python train.py --n_layer=23 --d_model=256 --n_head=8 --n_kv_head=4 --head_dim=32 --d_mlp=640 --vocab_size=12812 --activation="swiglu" --norm="rmsnorm" --norm_place="pre" --norm_eps=1e-05 --positions="rope" --rope_base=1000000.0 --rope_fraction=0.5 --qk_norm=true --attn_scale=0.177 --bias="none" --tie_embeddings=false --parallel_block=false --extras=["capped logits"] --init="normal" --init_std_qkv=0.0312 --init_std_o=0.00459 --init_std_up=0.0312 --init_std_down=0.00459 --optimizer="adamw" --lr=0.00284 --beta1=0.9 --beta2=0.98 --weight_decay=0.18 --lr_head=0.00839 --grad_clip=1.0 --warmup_steps=238 --schedule="cos" --final_lr_fraction=0.1 --batch_tokens=131072 --seq_len=256 --doc_mask=true --train_tokens=548300000 --steps=4184 --dataset="wikipedia_en"
Each number is 128 + 24 x the weight over its row's rms, rounded and kept within 0 to 255. Layers, rows and columns count from 0. Numbers have three digits each. The size before them is the row's rms in percent of the matrix's.

# gate: layer 3 MLP gate, 640x256, rms 0.0577, rows 319-353, columns 128-255
# up: layer 3 MLP up, 640x256, rms 0.0559, rows 319-353, columns 128-255
# down: layer 3 MLP down (transposed), 640x256, rms 0.054, rows 319-353, columns 128-255
gate319 114:128143156133140098132146112199093108118093131136159104137092091109142147172098106140085142146127105126135165133135113102169143133181113093127105125155094128123140155146158137118117110107136105119099127111113162098170145125103068118166114149146131123131109114137176108135128105115122140137097178109141117130105136121099141094107102112154160138120129121114140105156097130158121140084141
up319 099:114115147132088107089153140168099120120107123121156130148147146101139158113107143153149111142113104118169136083111113101145103141169134099119139169131132113127159113211159108120105111081161116091126138132098102148146144130119107115167115164117135143133131146140168130134114117121120119169110140102145115123111107122162111120105105134143161115121112119110142104123127158113151132092158
down319 104:160095118101114159131192138097138130107117134136080147139162158099125132110133193119181118110122131134212091104100105137093111135141144138116148153144150106145125086172136090116120130112127107086154162128166089136095154123135171121118116154113144165141160124126122135164111131148136088142183112112097094099144105137126114170151182153118147158153126129113134127132122136088149139148117
gate320 138:119118131112140153124134146113093129081147133127114105116122114150145133123091154136110107144146136154171133096138114117150088160130165130101138121159099135124127106122113108128134108132161135127103164149150135140116133118120135132107136163138111134124167125092114116079059137127126114164135138152147147116139162174130108157149153171105141148151139156116113099178132120093131112078129
up320 137:042139148127136055130126114153079143145115165131164079108116114114212132162124093105096090139151103123126133134159128143129124135143140135132117128138105169129090099130134116164117096129132093147086138115150131136131127149098109106148145145150112108159124158147164127127105166130142072125141131123157115102123132163099119145133102136111104160127115114165183092141128108118132156092097
down320 138:197128123114139183124161133113172092133137098130086154136125133135038116117141154159160168137109146137207114140111118135119107134110143152144151140137156075146158171115124151103143168121137143120170106127107122135123120095127155144096126131103132143106126092129106136148155124126112166112139144131111144131119122112118142112105157111122171117140145139095078127109133154146117129164152
gate321 114:107116124109084088110132093164116142133103131176135119111122101137132162166071082151108148156116108136088129133137130132086134118155147101138126117133163103104134133115138127123076134111097168139165131155109161096145085155135124157119127112117172155109081082127118146134137123139180101118149143138121154134103138140110165119138099111116147136115158135136092127119114154147112124155146
up321 133:092146126130144128135139114117134172109135136134157125139104121092146116110157121082098088117124107119133103147130130173117154135112149122102093115114114128128110109109101137139126152070154167158164123120103097109090132151104137080102150158100172139157125145133125121151046106160148110138155087163092122149116127119112163143135133129142142142117160109129096083120122125137163161088114
down321 139:094135111125118143141159125114143168108142127140161127132108122089149101091149103088093074110113116125135106143127123180105133136109131125106094136125127136130135090116120154137130156060128173152142127118090096118091147170127112090095153158123181142161114161125126124151037116172154109124131091164099131150094134113143171144149120139153145149116153120115113133140139138129151164113126
gate322 031:116121109131138118106055095138110105149139117173121105124144100124132101134128126144139126114079120090142133115135113118125082126138114185171110161147110181120065126112124139072146141113095142084104121145188152126126119177121130141096157132247156158113122110182137143129099133119178120127145143157126111129110157138129109136142115132128150105112155131099121101123129163143116126122106
up322 029:122107127173113090125113087122128140139158078111166169135090158125114110117132127114153159144124153099129153137156127127119094158128146113207115128098148093101081116173087152144119123113119123124162093143136084136114142121141161095107130107192115146114144132134109077159139096090118155110104100139127122134185126124095144103090113109130100133119139098133098129108158166104107114141105
down322 029:115107126128132104091178202149091165127124141129170116133117177091142133070150105092128145124126115095085142107120151137114108151108092145170147133121162081115118108140104150102139125101121119110124111129072109119091088090186133134145154112145150143110132148160150149196119123149152119129082099157128108142112146139123139088114140129176081144112152136130134107128139137082112150152120
gate323 134:117165122134131139150153102132095120086104079114145092158140146143161142127111139140095106127121127127094127156148144121131111115131120094141140159140144161118146169084150142146174118118104120097194110106119133113131144104103089091138123122109093159139111084123156118143112137122101152124154106158154120171123189142090152101112135124150089193130134103122130104144102087148109127153191
up323 124:128141129138119128145122115163137178155159150091160133141150099169145097128196166152095136151163130091132095177139148063129146116108124171127143135161110102127142133133092142102155102049142107112164133129138118107141104122111156186079125108121145144185146110133157165095112128095172127114132079187146111133131128143166144114103109137137129137084144138136133144125103148143110107124141
down323 128:114130132149106139155116140147144167147166155106138129108151076160130079110177185148125137152177138093101111150105138091102164131120141165083146119163102135150124130143109125117126117067158114135138144112133126127154106146119155177072135109108153125192136112139140170099124108097170099104127081160128133112121125116175137135115097102122132137086159148116112132113106133136100119113136
gate324 026:157105115129111122163123184128156146151110120170133146161124139101130127102129121153159121139104113113137100139154147127126140167209155099152139138136127164168164132138143138158095162108099139164151157112136151086129154135184119173155129133014138165118136152171125140195138157131105126162097107129147127125154112117190110121121122105120116113126154108115116120125142100110112120131152
up324 027:160098113146118132136127113112128133124114131148100122114138103160123123146138118071074129109130104180129118166121102165166121112106109083098123138123125071147129105159167112110094101158099142106111163135126147138100105133122097187183104070165132087090121112138110113061120211142102128125112146116108146137133132124129151115136107112128140152135101118121135102140108130120138155149143
down324 025:150135103159139151112073130146093125078083128145123086124153104118132144137107124119074139134103134162114147093189117111138102166158129104136124131155146110141127140161115166153126145105092136130124114134077121147080155097119101156165101101130104104108103159135134150130136155130084180112113134117094127144093124084149099133110078132110137101089073161141136132165104121107132103122133
gate325 049:133123111120142094102116117165120091081155143157118159115117093140141119164122114097106126078131119132119152179152088116117145131101147133097109105142091146145131135122152115095120125132133128116091133144128147125129116133100102080116099117151126103128145132117083119112116112093112110108145152165145130171144162116133120121161118179129114141141126135116138067085147091130123140124133
up325 054:143088135150132153115091106184102110127138115095104151093088132144111109111155136105110115118179162085124166166122165146095155149124095172089106118120115130106124123159102152123111140106139150113105137150065121091112128127148165145148152096107151131139132165125199131137136101092114136132163134136103141147097100110084127099134120139157104138124117128174102198095100125188120131149139
down325 048:134138167133117104148106139098144149083164128143119118155135107148161164130107083130152173118098059100108134093122075113154119114145159094102159104141167115142152112127174080157161114149099116105167149091131141136155109142119112125125128152183107119154115129113073112142167078155122135132104156107140139132146147169129108138132098143140151176155103124126153134143156137096131127111152
gate326 127:126108111150103140175136099135110151139112124163139136099142133150168128112126143149126138149139122095131141134123159107084137150142135159151114068114128095123114169117164101081081102137141120075142131156115136111136124184101154143161099140136142139133118131132144171102156167125154098171144143154111140123149146134153127148122120169123130155111153110113123104094077135121088146079119
up326 128:140112145117078101147124109150103132144102142102150106140106114147122103158130101154140140113149120132117153086135106140090142123126082100118094123136158134089100124101161136116047163130110160144142126091107102133143158128115125185134127144086152137115104126144179137143141107128121097117096157110138162166160112102168133089129111118141129095115139100131153130113103115156142134134178
down326 131:115108078137089173159115091116099170109097137136166152121119139141164132109121143108101148144137152101100138151128171104097125141119115157151106087106129120126128169109152104098094108148130115108136151153106113107139122171104120135160104131100141117138105127109120175098149141115135119166140152138115129134162137115146106159108146183112131137115141104098116097080093116131099139091118
gate327 090:122067084146096124106119101163147145099107170102189195111140149129115106080130096103100101137149104136132150155131103133106146141156163140158130107135119139129153094121116150130133106107163149179137135154137166111198143175142113140090115108144154143097102153100142148121104137129128085109145132114120123166114108098140148086116122119147135131108152115136131147154154121126139156107152
up327 084:080125144145133105122148105159110133109139146116106171100128153086142075127098157120139121134114115136137180166134122165129089084075162081150131112142062167121184144136093118114150137121133124110139126087104148136113118134113090113122108154124184140126116145129093118138079110133147118135133181131174104143141166126140131103129151152136159102174128139153103106147121114116126117102115
down327 088:098153177112144128127103136082075094159131104140111096135133136125161145154138163148161142145122115135120156132142114153134103136093131103130133156123121080133119170126118110119114154122116107072122133112128136161079119102119121118160104136132169095169126112141093089155129099150157155167130152146199084116159139122138130148160120150112177142153126133130125132119077141143145111132086
gate328 124:152125158125129108117163122096146102138118149108158111148143137127109147133135126181144130136153140086111152082127131131130164093155149124081129129142140141122143144112139149143095170136112143141201159113117141134136125129120081142136102172089096138097119131144130126135120116163128127110143185076163154183149141132093165103110157139062100115143098088099100157123144143139147161136179
up328 128:085091118175149138124131134155115108121076140131118101166150134122142147131108109162120148134094113159113101126110098126167140138153150162139190166147098133149138171164168128129113126163143122088097146097123171092151134099120143126131170111168176124160130136099109159102103147132132132147081134167115131112165119141126102172112109119147119130108160111109140113099101141156116105142104
down328 125:098120150171139126105173115131129119108062132108162087164159160128113184145121088165136132155108114157110127082129102138157129105148130139140183136132115135140139181115156112138112154132050140107146116118079174107133164120135142124129137146136171147182083128123129157098131147152134132155106166121154133120171156140128108165085123100118102140126154091132113122091113142165106118153117
gate329 027:126110138123150116137063112152105126141164164123117144130111139076174107144112125132152115144107129169125123116110110135123133145144131180065100100148138091112144141131101128109120115095108104103118095116131174112108131139080131062122121110133164172117131144134117157115114130091110113133134157168146149151123139135127171143111139105122122110151136138152118099127109160124104105121141
up329 031:114159132108137122094075134124109147174112130141056128138114108090126131085086138172121132137121139148108128135132135123166135094154177128126147116142145161160151146152084106114160105103061127095130143108149115123117090110135149128125139112175116120149138152126154141107121184118129125140091108130119138140126122135115154139127125116177115117122131145149103114134148168097120168125133
down329 025:153154146144096118116174176107122147085082125139148153138140179139131145180122141157121146120154125135107105120163148124179117114170134146151112170148155089128128097105156124133099134113198188136146131188123136125136094137117128093130133124127106094171157143113112098150093079175132130134152107124130112161126135123102125132110136111131152136120126142112112145129091148108143147114108
gate330 047:158128152116146180119172140120133180114140095129147118126138105127109139177133144142095125095125126135116096135116138113111138114113127126101120086105158114112159152153163127164103153123105151091132142085120100099130130114160128158097154128155114125145121158136113122168129167089108080126156150106103116140084154130093157135160125114175140145147108107074152122110136080110112177071136
up330 051:086096171145126071154156120104138109110169097146178101092109176095140119120158142104099127159133127107116140108151136120140094127129126133145117108057150174168137152123132102134109083116133127117125095130136111143109093127100089089120112118184147108148127071151149123154133115154118121095147121114121141135089152126147135176166119124081125143104131130136146107146128128117146130142108
down330 048:098122159182114140142056112102130137142117128139165115129115107148164155119125158112136150155156106117191156138171104122148111118124144147158107077105145134131160148095099135145142163125052144098135099128118134123097107130087145108105127136160169136152161088122141139140092141109135136087090094178132112142117161129139148137177143130116143128131135117138119096138129114117133125130128
gate331 163:077130121109147149155122155102151137124167120114117110119115128085129091135136154132132119117163132095171144177077126107130124082157135111111125148137137166119193111144130151098172141143162131121169139157136117132106132165154104110123087136156143100122158127154122151133116148112133151131133082122129165095128097128155144118161076121146149091137115131153123150135122082111125124148099
up331 145:140105124163088131103131136155139141117103139169114149110146115117070146142152136118137093120080163144131124110156161152120145143111129156158133109110071088126073110148150079126090095119132097124139104135100135127150084082088125138145183142078154140136128106126122146142151117134151139160121136110124092148122135137141123118129190154158130132097128124087086139177104151152135150147165
down331 152:118132124106169118146106112134126116141126118104133114146124154158205130118121108135119149122176085105137130140130095127137106114152121124107129165122191170132168126113114196136155164111093164128120142110148120119111151195162122129122072104167113131127087121123112123100113126115116121096140109143130154119130129114123141128138065102083130125148128108164151136085137109134127114129092
gate332 129:159121110113106100166130124144117127131110111167116081149094110137135114088094113153080136117111195119130145148139128150155136149130120133136144127157147140133148104070080135124080120077127172137151162079126104125193110165097124133141129137144111120142142157129108138134111104167090130121132095163169121164107110129122123163113090126146091130142134147108135067149132109104139117156096
up332 132:120126140166118132111130086130133134104140137107176160129141149136148147161128082103131163156114103146046153137133109164126164119134110124147104107096114136107100154118152128151097115121121120148108111130150152115114140118124148112135122111115164150091029089099140102139157093113115110127134160099109121141106176111104147087136146125147112157118165083140120187091097137158121189139154
down332 140:157129121105093130180108126131111126114111129145129089153079090148131117094091109140074134127105185123117148144153139154166144140149123133142136116131132138133119101087098168131075103074114175156137169081123102117198127166111126116152109124139113125128123145128110146128126108165092138129116096157178122191094124112118111174123086110157091134131147133131122092164155105105152115158083
gate333 065:145128109145121118169112116116143167161150153133090167139161142147129152138129141137134152164136118152110144131143150113115126078126140132150115123097138105092169161118131134117099116102127130115117099116122126094140172119132183101114173107086101131134148140138120177142144112129143115133114126117106137159165134120114153135159138112133117132103165124149169111107192147099164147168180
up333 066:148114124106143152148109144118154176122129123128131134147122150158142160108157121141108116129147145117134129141133098114124107100136176118135151127045158146107162125144141145113127095137147133160180134140069135123156125126104167142149137095092129112170145115101113150136148091126096101120087107168147105155156097145168124108101130160132102109125099153143119118087155135196115080154143
down333 068:107118149160124132164146112111142129136167133133136117117084101150130078081119139145143117089111136147255136146116091136132127183180168126149139118095117097136188156167138095140115129116107127126160141130136138127154124159097128080126159155149132155142112094136181128111123108119120109144166134123123118125134114130169127082122107127106112126164124145113111145100108101185111110144171
gate334 098:160133135120124148165147190148148116130124153193095093147104123110098077109105138136161107149120122146146116121118143114118148182154137095139116152142182127142141081156154143121140136134133125082123135120148124135088139137130146128111133138075162121140164121117123116135112134127118141170127122153149139127129083168151143145123137121121151116121116111131101113176170157160144085130116
up334 107:140121099072141137108136103126170108135146178097127128085132147159117105183133116076105122106144107122136120140114141148120107128121079062106114119125124091110084121104095157124103155166131124115085128109137091109115136139113127121168112129156136126089129083110132121151113109108119111179139126133141173079150152122119122117117110114148106137126064086140168100197149131159151119093153
down334 107:089131157178097114108088112112115131105101088120146122143120115120131164117135130138126123103136129099106133134137094110143144118143149168094128138132096130164144142153110067106116117076137115141163114165113144165162131112132084152103111158133090115165084152136131148130149104144144129079125124108120096137094131107125131128142142150081144107153202162108101158069098117069123170140094
gate335 124:127115129134143153113146103146136131130093157166137119153138129161143160140114112124122161103109131107092128165129158117129157139108116117130135131100140143114110139110171131166110152132153153142140138104106168126123198123133145134159136107096155165109099097138155138138136133120098120106064180137151094165121127168114137121113134124128097147129113093137116094125139130127115113166140
up335 124:129152156134155156123115130085065154127120193120134135093129135137161159118123140112162153088141129118126074124100170147146140100143128140132144080122119106122112160146070135081111135148122159115091153132116124157077120158136108122109140110121119146129128102130122087141136099142137115088107133178151100102142134124133104123137092131117117148138087125133101137131139115120143113142188
down335 128:127156149136147133117121105095079138133128198151127133108134156129166170126123130103166144123126117108157093108115173147128147104151113137143159098118108093118121167126074137104114126140116172100094148134123125130076131157138111150123123135127135161127113098128119077137130112137150126103132117161149100106150159118139129124149077126121131139148085133135084105147129114114143099136170
gate336 025:147097133138169094130165116140127141178101137139128146113173122083111095143149117134152147163152134177129161146154117163172146130117158058174128116159129075094146131105137104073100139159160130112140110114141127118104103147140149167142137136067127100127141177163119121154139176088164136129081119115142141133151138113137114139105093131113122151104148136112147116104116073169123127097137
up336 026:137081104156118131078126164161143091183132125147133126157125111115151136115192128121144146084104140119114114112089119083132115176137175122128126133124116117071133146154087143127124135121146146150133106113089107125101108157158106161138112128079119109132142067220133117110121141128153126121102107123133167094099109121121162149092136114103156138127119113108085155129172130144106141127120
down336 025:114102149109089113124171176161108139108105129089148141157112110116155119112137120110109099145146152137062127104178107143150150120107153144098111124137091188097140116109142157137119140149077117089131088132089114129100113119154127160148095153100118149144119143098143143126147146124138143103131141142129115141125099102141153163114099136124180127152139118102154142125103078133123102106136
gate337 101:142127168178117121145118099164148115133127152108147144138120105153148175148152092156136153112120132172137147118155111142139163145138130105137136176141153130147107135114159135156146105108135121158083145099121081100181112153186153147124139142162128140142128126098088152131105127116108077117145118120135130125096154082108128128129144095111160116157140142084146156124144155152142138065141
up337 088:167088146130129140120140109141113105090127136125143165139147155111126124148146119135156123097062085111149129126089087126148100121100165158110137126142097097145126121145154118112136126171123127168099151144110137093142122140147099148119132165135141152114143113151111095171112143093134137140153135157130138114132089117118103119126140167094160119163113144082089160140126109141159084126122
down337 100:132111120091154115076158129098102114129127121118156127111125152109124100128104172105127091126092087083090118115094122125122109104116145154147130077101069089131159128144114133100119141164141140123166117157103182132091167096106120127112122140127132132062164120125127110147119112147140167148126157145126114115108063171139112134152113167143119157111115116139105117148090091131156125170115
gate338 066:096128105138147139195118124091112118181136148111147130141101132138129129078130112125119193131163137163113089108155124133116124102128160106120097141089113142124097133117082183116119145108130134139115132086166145088126180169104166130157162135143193124133122112097105138143115116101060144091105119106131074103092119116115123136144117086104132130102142166145089122108130143147101157160098
up338 071:125128152118123148131110139125113136127136072157098126143126143131134146105075163127148139127095114129127115115133138137114093147115124155108160104126116096136104110103073133094079141097111164131129106090095113142158166118166109125109126161155125144148102155139118189099131163145156087142117094115113127148105150148118116112129135123138150115120155133119152115114138149118132145120160
down338 069:127135147151118175164119183109111096161130101189134143121104140141137145102130157128124147105114119112124101112125134098093111096142137145139143104107105145125149119087114164114125111119133161129118106109152126104134155152142144114122135175107139136144087144137121141146113153116119128136117105170064121165049130148128124099137126082121154124146147155101139126128143140143091160126138
gate339 126:104120087149159119143135092127120109130115107133110137165128123160154136121135095156111135167132099106104158151145137146135138100134162168090147144075132150131153173097124171125102101117134164144142105139094166093124141170095150148143124117114113153113079110129135152113150151118121154086103142176133118140124157145108176125141120110142125134113126120157106126098139131151118116141152
up339 126:138119128138111116109106113088115116157145107104122152150108136135123095103144179132127154117093174125114164144115144140151127067140154175110142120125082144099149158147092140124090130145140125164143115135107143161119168121137106117148131171156069176122138129129124139128108156110137143053122124139137132151088126112105198162129152157100162119119095164122114131129161148118065100136132
down339 132:127128135135114108115102092088127129137149118113100128163107125153138099118141186138123157141116176132172142117118131134149124117146132168134163139118071102126130157152111135128099141156131114156141090145123129116122149120125114125146129167137074178126137131152124147130099135107107138042119137124135115125094132120114187169129151141087164121131113143127117111116141140128078088147108
gate340 114:150115132126099150143131092141099110117112109117142148108158151147096130132073139140110109128115117170127152109173108126082140123152147140121101162127113107137119095174121153104087117151132136105150131143160113174157151141146195127131155116076141129114140150120142090148126107110115091151109127135128117136115098093111129095123146154152143095112148121139195150105119097076160095146150
up340 115:115113140147169096128090133152187130116146126153089126094113090140129097105123127100147156114112114138147077117116114140138100093138143099109133111114127163136115130122130129158138129101160129149098144123130127086087119113165142102121124120191141134121114128107094131117094156162145157143151112153099138122132103155145119134177121104078144120128137159125086118159129145151106166086115
down340 112:117162113137152087108156116088147173146155143139126096162146138131160135134169117125127179151117142119048122104104116128149145105145124117156151113141141165104108134075120111143148141068130124155121147096095115126096113114106107098137100123154131114158061115115099167104159128137172125093114090131147137125116163159124113143130080087112112138134138114097087125134121149151078147099113
gate341 063:139112126131121120129133140130162119123117141126131132126137154110116120149115137154091115091109146125141119120114148144119134114140115093129126119113135163169114107145145117165140144178144110129143168124129123142133170159118094136118114116166136126122145096044107108186103080118034142118146130125132158153109115115124148109142102100125106142126130108097161078135080123119138094169105
up341 045:126164131096148133135167098134128127127138150066133096134132108129135114109129132103121132078155120116117138108107132133105128143067133130124108118165124162212169123133102124127146195129103125116127139107157113117121140131125125107091094144160100139120150117085112116173119165135117126119140120137142128114131131153115089133130169105134125124155151100085138105151160132095148138088098
down341 051:100134139110167105122072146108084122121144104121165121144117085127175110132156093130165105116145140118202133124151125133120136148145126129147120141138126094133135153115123145058127128087159162130134123133134157136119116100109133134120115127081117139128089136134136144134160124120164116162113159142140107097159136162150103143121118141107170106127155100179073108119150171167126106104151
gate342 142:130115138153154125124122102131141143131119110113130123166134156107124149187171108146094157151164143112083153164159144131086158128141122138127152136116130134087116112087145129097110174140131136103112087107149142167121129112145073113129123106098081156138113125161140150142136101117087172090141138149106115167133142174155136125108098120133111141078141100149092129131110136158145170165143
up342 129:121122131164169131138125146081150161103108110151105115147128149088145127137145126120092152140154148137123146128136132104127124140148114110109158147096128140121148144121171099096128158180140160121115097141140108167122163130124110084117107150133090109132145134136168122140085139118080147101085189123090127124154099168146123152147114133118124140112161163160112127133116102164107143164103
down342 139:139126134140139130121098130078137138123096107144155116101148139117137130086142149115128121119153112162125098131127155106148122146136129108124138143121126122160146181164149105089116115184107182108091103130134130165111143142121099115118127177156133105143193139096129105123090143139108106130101163077098135118143105126148112114152148142129129123144151202158125137107108111141112124146091
gate343 058:142143138126116124122115113180141122089115168079101153095147135103139158101104132114140101151106095148144101118135130124119120128083182151111117124129119104150137124065149143113138104107170115174116127133126191125138097135151130119141138158092168101117118181130134147133133160118192112114150160148168095127114139131121096120154133132128127144105122132127135090151151154156151084129131
up343 067:138147131105153177123119126058126122137135123135116124127130126148139116100137132118097143149126114100127130124121165139143135136118113149109113093167137133102122129094079139125104160086151140108131127100108109081109166146123201162122163140164116131124135130032109122160129121171113135095154147103139116130130152127119115149130139088121131154155101118171129159137126141152135096146133
down343 061:062141130129131151150112088149119161160127118146128125107125110109089141151146082119112161109108163099047179135129110131104145103110158127139103114107124145124117109130108130157130112182141132122115107125133121148181099132111117106117115114138134125154154131159093144103137122100127140116105075152145146129116102114123131098149141150114131139121151123112151100080133113096125098172089
gate344 050:094126142123137113121135129144154116144145112121126164141139144145139153132151133162141115172124139111104135132107145125091149126182100116160147108093168129159140137143140135150102108131087131104145113147105106128113134104167114101151119089042082076141141082179161178134143105115122111122118118125125154144132153135149180115100090149135108110096134122119112104092103167112100169114158
up344 058:146129136148114142101106121107121105101103089167086099095112088092128118129110120110167083142119135135130121118136132155139069147175095113177158132119151121116105135126112125145083107097098121117145089150099142115133105134162092112160133125115130122122126065145102098139150186153170134120106160161134162160133113138117145123101142097166088161140110122122121128129195164139135150130103
down344 051:147103146134125117132129113144119078117094095131120096105130093138114131168098155088111106133118125168141143111168145112129135167163105117168169131115166130126114119127106112121106116083164108124122081152090150083110153133148094129148142150122140135118141086101134129114133148136171160120119151122132131116123105139120136097103151084140113120119076132140124141115162122137119172143099
gate345 142:109111179154132111104136125128145119117111115106133147140146167132096160150173128131136098089125135138139119084155099104103123095114084174140096176179131105105111155151149106135108122141137120120140180111123066128158083109122120121123169152087122104101140153138172135109112131104162106133115154104138122144173103079170129134114126128101129112100132158121150115139112096137112130114195
up345 129:118156129118065100145120118110109097162137147149095148138117144143129119106101114070101112156140096127129148109150129096106140119164139125065135157092143121142146129114128107109115133105099155104124121141119171097094145136172139146134124136149158116092110163076106087167125135156147139138144130127080122115132150130134116119152128160074138105149108109160119134161116170110113136176135
down345 116:135137153150158097110080098131138149077077117101170149128129085131136163193132115171140123073099152139012111125139163153137129122106122138118128114160121110107109119146117128134147130118132125153123107133140109123170122115108133126126138116140142126113094132171149127091145135070133139099100131134175124136122116084164154147083149125148124129094094139117143153109113107134115142098170
gate346 022:130136092130128107139156125156112155126102139163155130118133073083132150183079119120124136119133113129118085084132140102135063124107087164159114158174112130159155146113130112105130126135122128156134154130148121151147152127086109117158114130132095162129121074147111098149128121118149114128170123070108115132088150122121130141155104127095139138157129106120108068155174124084129088103143
up346 025:142134120124166102119180136095138128124104124111140134165133131137125083120105106129110113116117134101128126191158144134122098128147116118139107068137142199157140136111145119108149103117149140149143185156128103091120123123125087117153126144152138147128128137148161094148121079111181124141167146126112150147135144130121124125113112136099106118112147125099125076094127117134094112116159
down346 022:164122158153133134131218146141138117136120145149145136165106139140128081129105139081141108134138137117081088130134158113158107103117116119094112122124132132180132145124102134111130121153164162140113115120168136106103125091094122113165097137133119138120158146160110117115089155146140110121097140120151110124136093096102130104127118119114156131101120099144154141117114099136120159135136
gate347 099:139132142114139093120117083130151145167125108127164102146108128155133097168152120130098127140142097134119157125118124152073137133172146154128105146094123082123072130112130114149074126136101151122123092138140126107135107139131126123192067126158160153125114102164102106128173110127164113153141151115141166156112159108078188089113088093126151130175185127136114154108108121148171147145150
up347 089:159114119119111173111122110077134162120109177082123151153077127176172113147143143153096146138140110146138129121086125105062117153154143154128093119118111099146105131149109157141106148160139152149151121100109115089159136153082161165185102147110166133103146155133105107136135130155129081129109163122112139116130160151125142094148112144118195137224140154125119127112142137125160111151157
down347 094:167112126125070166109083147076136128126117175082074172112120107108168136153145160140132149140135137155187105127085139104107139170124149124124123106135121104123122132133112163110132151155157146141135135118110103126177110131097118144137142146099154116100184158121129121148095155131100110129127155121085129087153139161132120112159122163117194144186115156110123130104161150118165119121141
gate348 140:148123081155098151145138104100163141187140108153125125126143103166112110150074152111103150114118147133104106143133115131137086152141140143116144161104087153088121080136133151137076143087120113157114123129158168112120120149136131101137124126179152101158128132138103143137127131111103137148124132132116155143144116125136135157111164124110133121087126142116111124117140153117170112166144
up348 141:108126145137166088124130126176092121149099150103148154145117133126171171101157074148129119127133091120112184100117118133099155126169120130129114107167164080142120138111118109104148116118123177089119132123098124111143139139111121146121118120123136172118080108119119120120173094167161111123130088138151126159128155111135141128117101090138126096151181155131138155145127133120112146132135
down348 113:139125090153099137149104112120162146172128111151126107136123104159123129141107141123109159138125147138019110140121114145131119136136137162139132148111092132095104090119130148125098141076090100150121132128137160108130122158122114102132127108161144126196071134155099149135138143107097154168118126133129150139133112110141140153121139091125139094080135150106109124121158177118136118173126
gate349 070:159179104081132176123156151114132138091087127107139139138104146115131123151103126087097129101111134116111113147125105157149155114119108119085147154088128190162094085073163130106116148127135170138153113137118151104150125134118070166156094145129131152160128129094142131161156150128122128130135134113153062139114099145122141103132136110152083152180121108132137130091058116184125129158133
up349 069:153122139162152144143139127129139107133147135105124104148154116152114085123159143154137154153106122130113143090150072127158123097136138151131100090140106117133123189177113148133136089090108143100120121155137130122135137124141179095125168106151139134144144105162159160145144123149137127111086147158119145135136139134115133134104159150100113101110118140121128115140194126091114190088133
down349 069:121129138124150184094136122104141142123145146112099075108124110133123114148122140130092201112125136150000143105162100162135120115106098146125119134101118149167118137149123149140136129114159158156134098154130134124153147129123124097097100127163135166156139129115146157148146164151118138126108154152112091129123072092104115120119147142132097104110085133116126161126153140147111155120124
gate350 117:144144104116105103114133087136120097117182165167130136124146170155120122106126114100131104133113107133139147135142098146149143154149147126135114096154146126115145129112102156114158112071138136138111094161177145123113122154107149138116122181119140151101119156117086106139131138157117124128141111138088152127104159097102166144123108125075154099167115140117145124126130145099161107065105
up350 118:138134094095165136162081136131103143125162159124133143114128157149156080157120150119151128112120111150118149084138124163152084146145150148124141089097147161141130081143133140070136122114109105119115141126147157120124165148157162074114124120174104089101146102179122114145162095086107130116122102132097127084117137132130099125118102163117130154140164094137163114133123110084133141089097
down350 113:131142146162136131124086148165142110100121121143093138139139103102112094128135132121148147190140128120215132130102119112143133098092110119100162139159098144147138180109093114136092138139112143132134097126114097134138120107130123144136142092130151143155094118120132123128120122134137122111152156122209135117133146179090104128141192110138105134141125148096095137155114138177156163146152
gate351 109:157126125163121104156129118137129133133117160112132152135111142179139100105095104097130153133137123134132108108129173148130096085135122094132154100144126139116144117144089194094142135117131145122141178085146115114105147197113077121150115112152120123141111186108129145096128110106125090117162132146157134123126104096138120101127143126108145111102134140135088150125149135146075126163155
up351 088:124139146107114126123145116119110168140134149114140122127132104121165147179089126121085156131183088086104168126141156131129172126107146175159083146074096105127084160099108140140100139137088149108097095117123146167137140078122126134138150121102115112136110097169152116147149132116153140100080132114122139152114185130090121092135116094160104152103150122152158117105122154155126142119148
down351 102:171130137170108098148123096119143146145118166125160126128107127182157125145109101133125182130134124097149141099139192142114112104136123126136158097126099123120145127120101201115141111121081150093121139105153154129113144172125086117138123126146124135149074149135141139131139128122137121112146132153165147149099145104140121075125109072115137126111120135169113137158126153159084142169145
gate352 096:171185095144171108123126127153130160130107137122116142081162075150144118139121119146134142111126122136130122149163104126174115131079139186121104140153135167106133162141152166102105107115131193136136131164168187078129106133103174139120133115190151144151133151148127131159134147122144145067128148176097098114116151134135120138097132169135113078141135165120130112151124147110177103112120
up352 089:162094083102125172106129120144162121101146171104130151153093155164133153140129094098063118087118159096114119168140181158135140083114155135105142129102157144160148155087110156136129104134092144107136116093156131123108151128129112141138120142080100094154117110130115140124140123103146139054114100107114121094139134149101124114156172174119134121145095107152114153085151118168136100149133
down352 094:134169123132148140127138146108119165105085080129110110082130069094135116153114122136121137111115128101116112112147151139139128136130129145100105112137102184172101152157155114129141138140145189153149167135143167109132116148128164156116118155151144150165141150118126155148143108156128178129158141168100105152127098160132130124107103110126069110144117125108110138156141101131121167153140
gate353 115:197147113110112135101109098118109093141082045122133137111121149132132073140110111088089110136149111091141130174154139153142109137101167114121097123104103149130132137142095131100042169086122163110143111141161164131131142116115119138163167114089155102101105112142126140138114149093126103158156138137126154157105109123129143114140111137130110136151132142130134135136175092106148157128138
up353 097:114113099139134164110137118159147141154129136099152108146120106137135130138116103136108112118129108110071165140144137149107160134124155114163150152123127170129136130093114135146148154140102116128138129118106133138111157133103114091129125042171124167155071072128123116137112151152085134123115177136132108144108171130093172121112130108121112164098173105133101102093075121173127129145127
down353 117:172127105125119110080123078144114079126079073143126127128107137114140075136121106073078085143122112091129137167146135153140108117099156130120104121107097126131141139148104134103090155074098163086131114136162156124128130106104110142180153097106163114100065140133112136128110131112128098171139162138133128173101117129122137124151106141120121148146108128122144161151149084111145156127151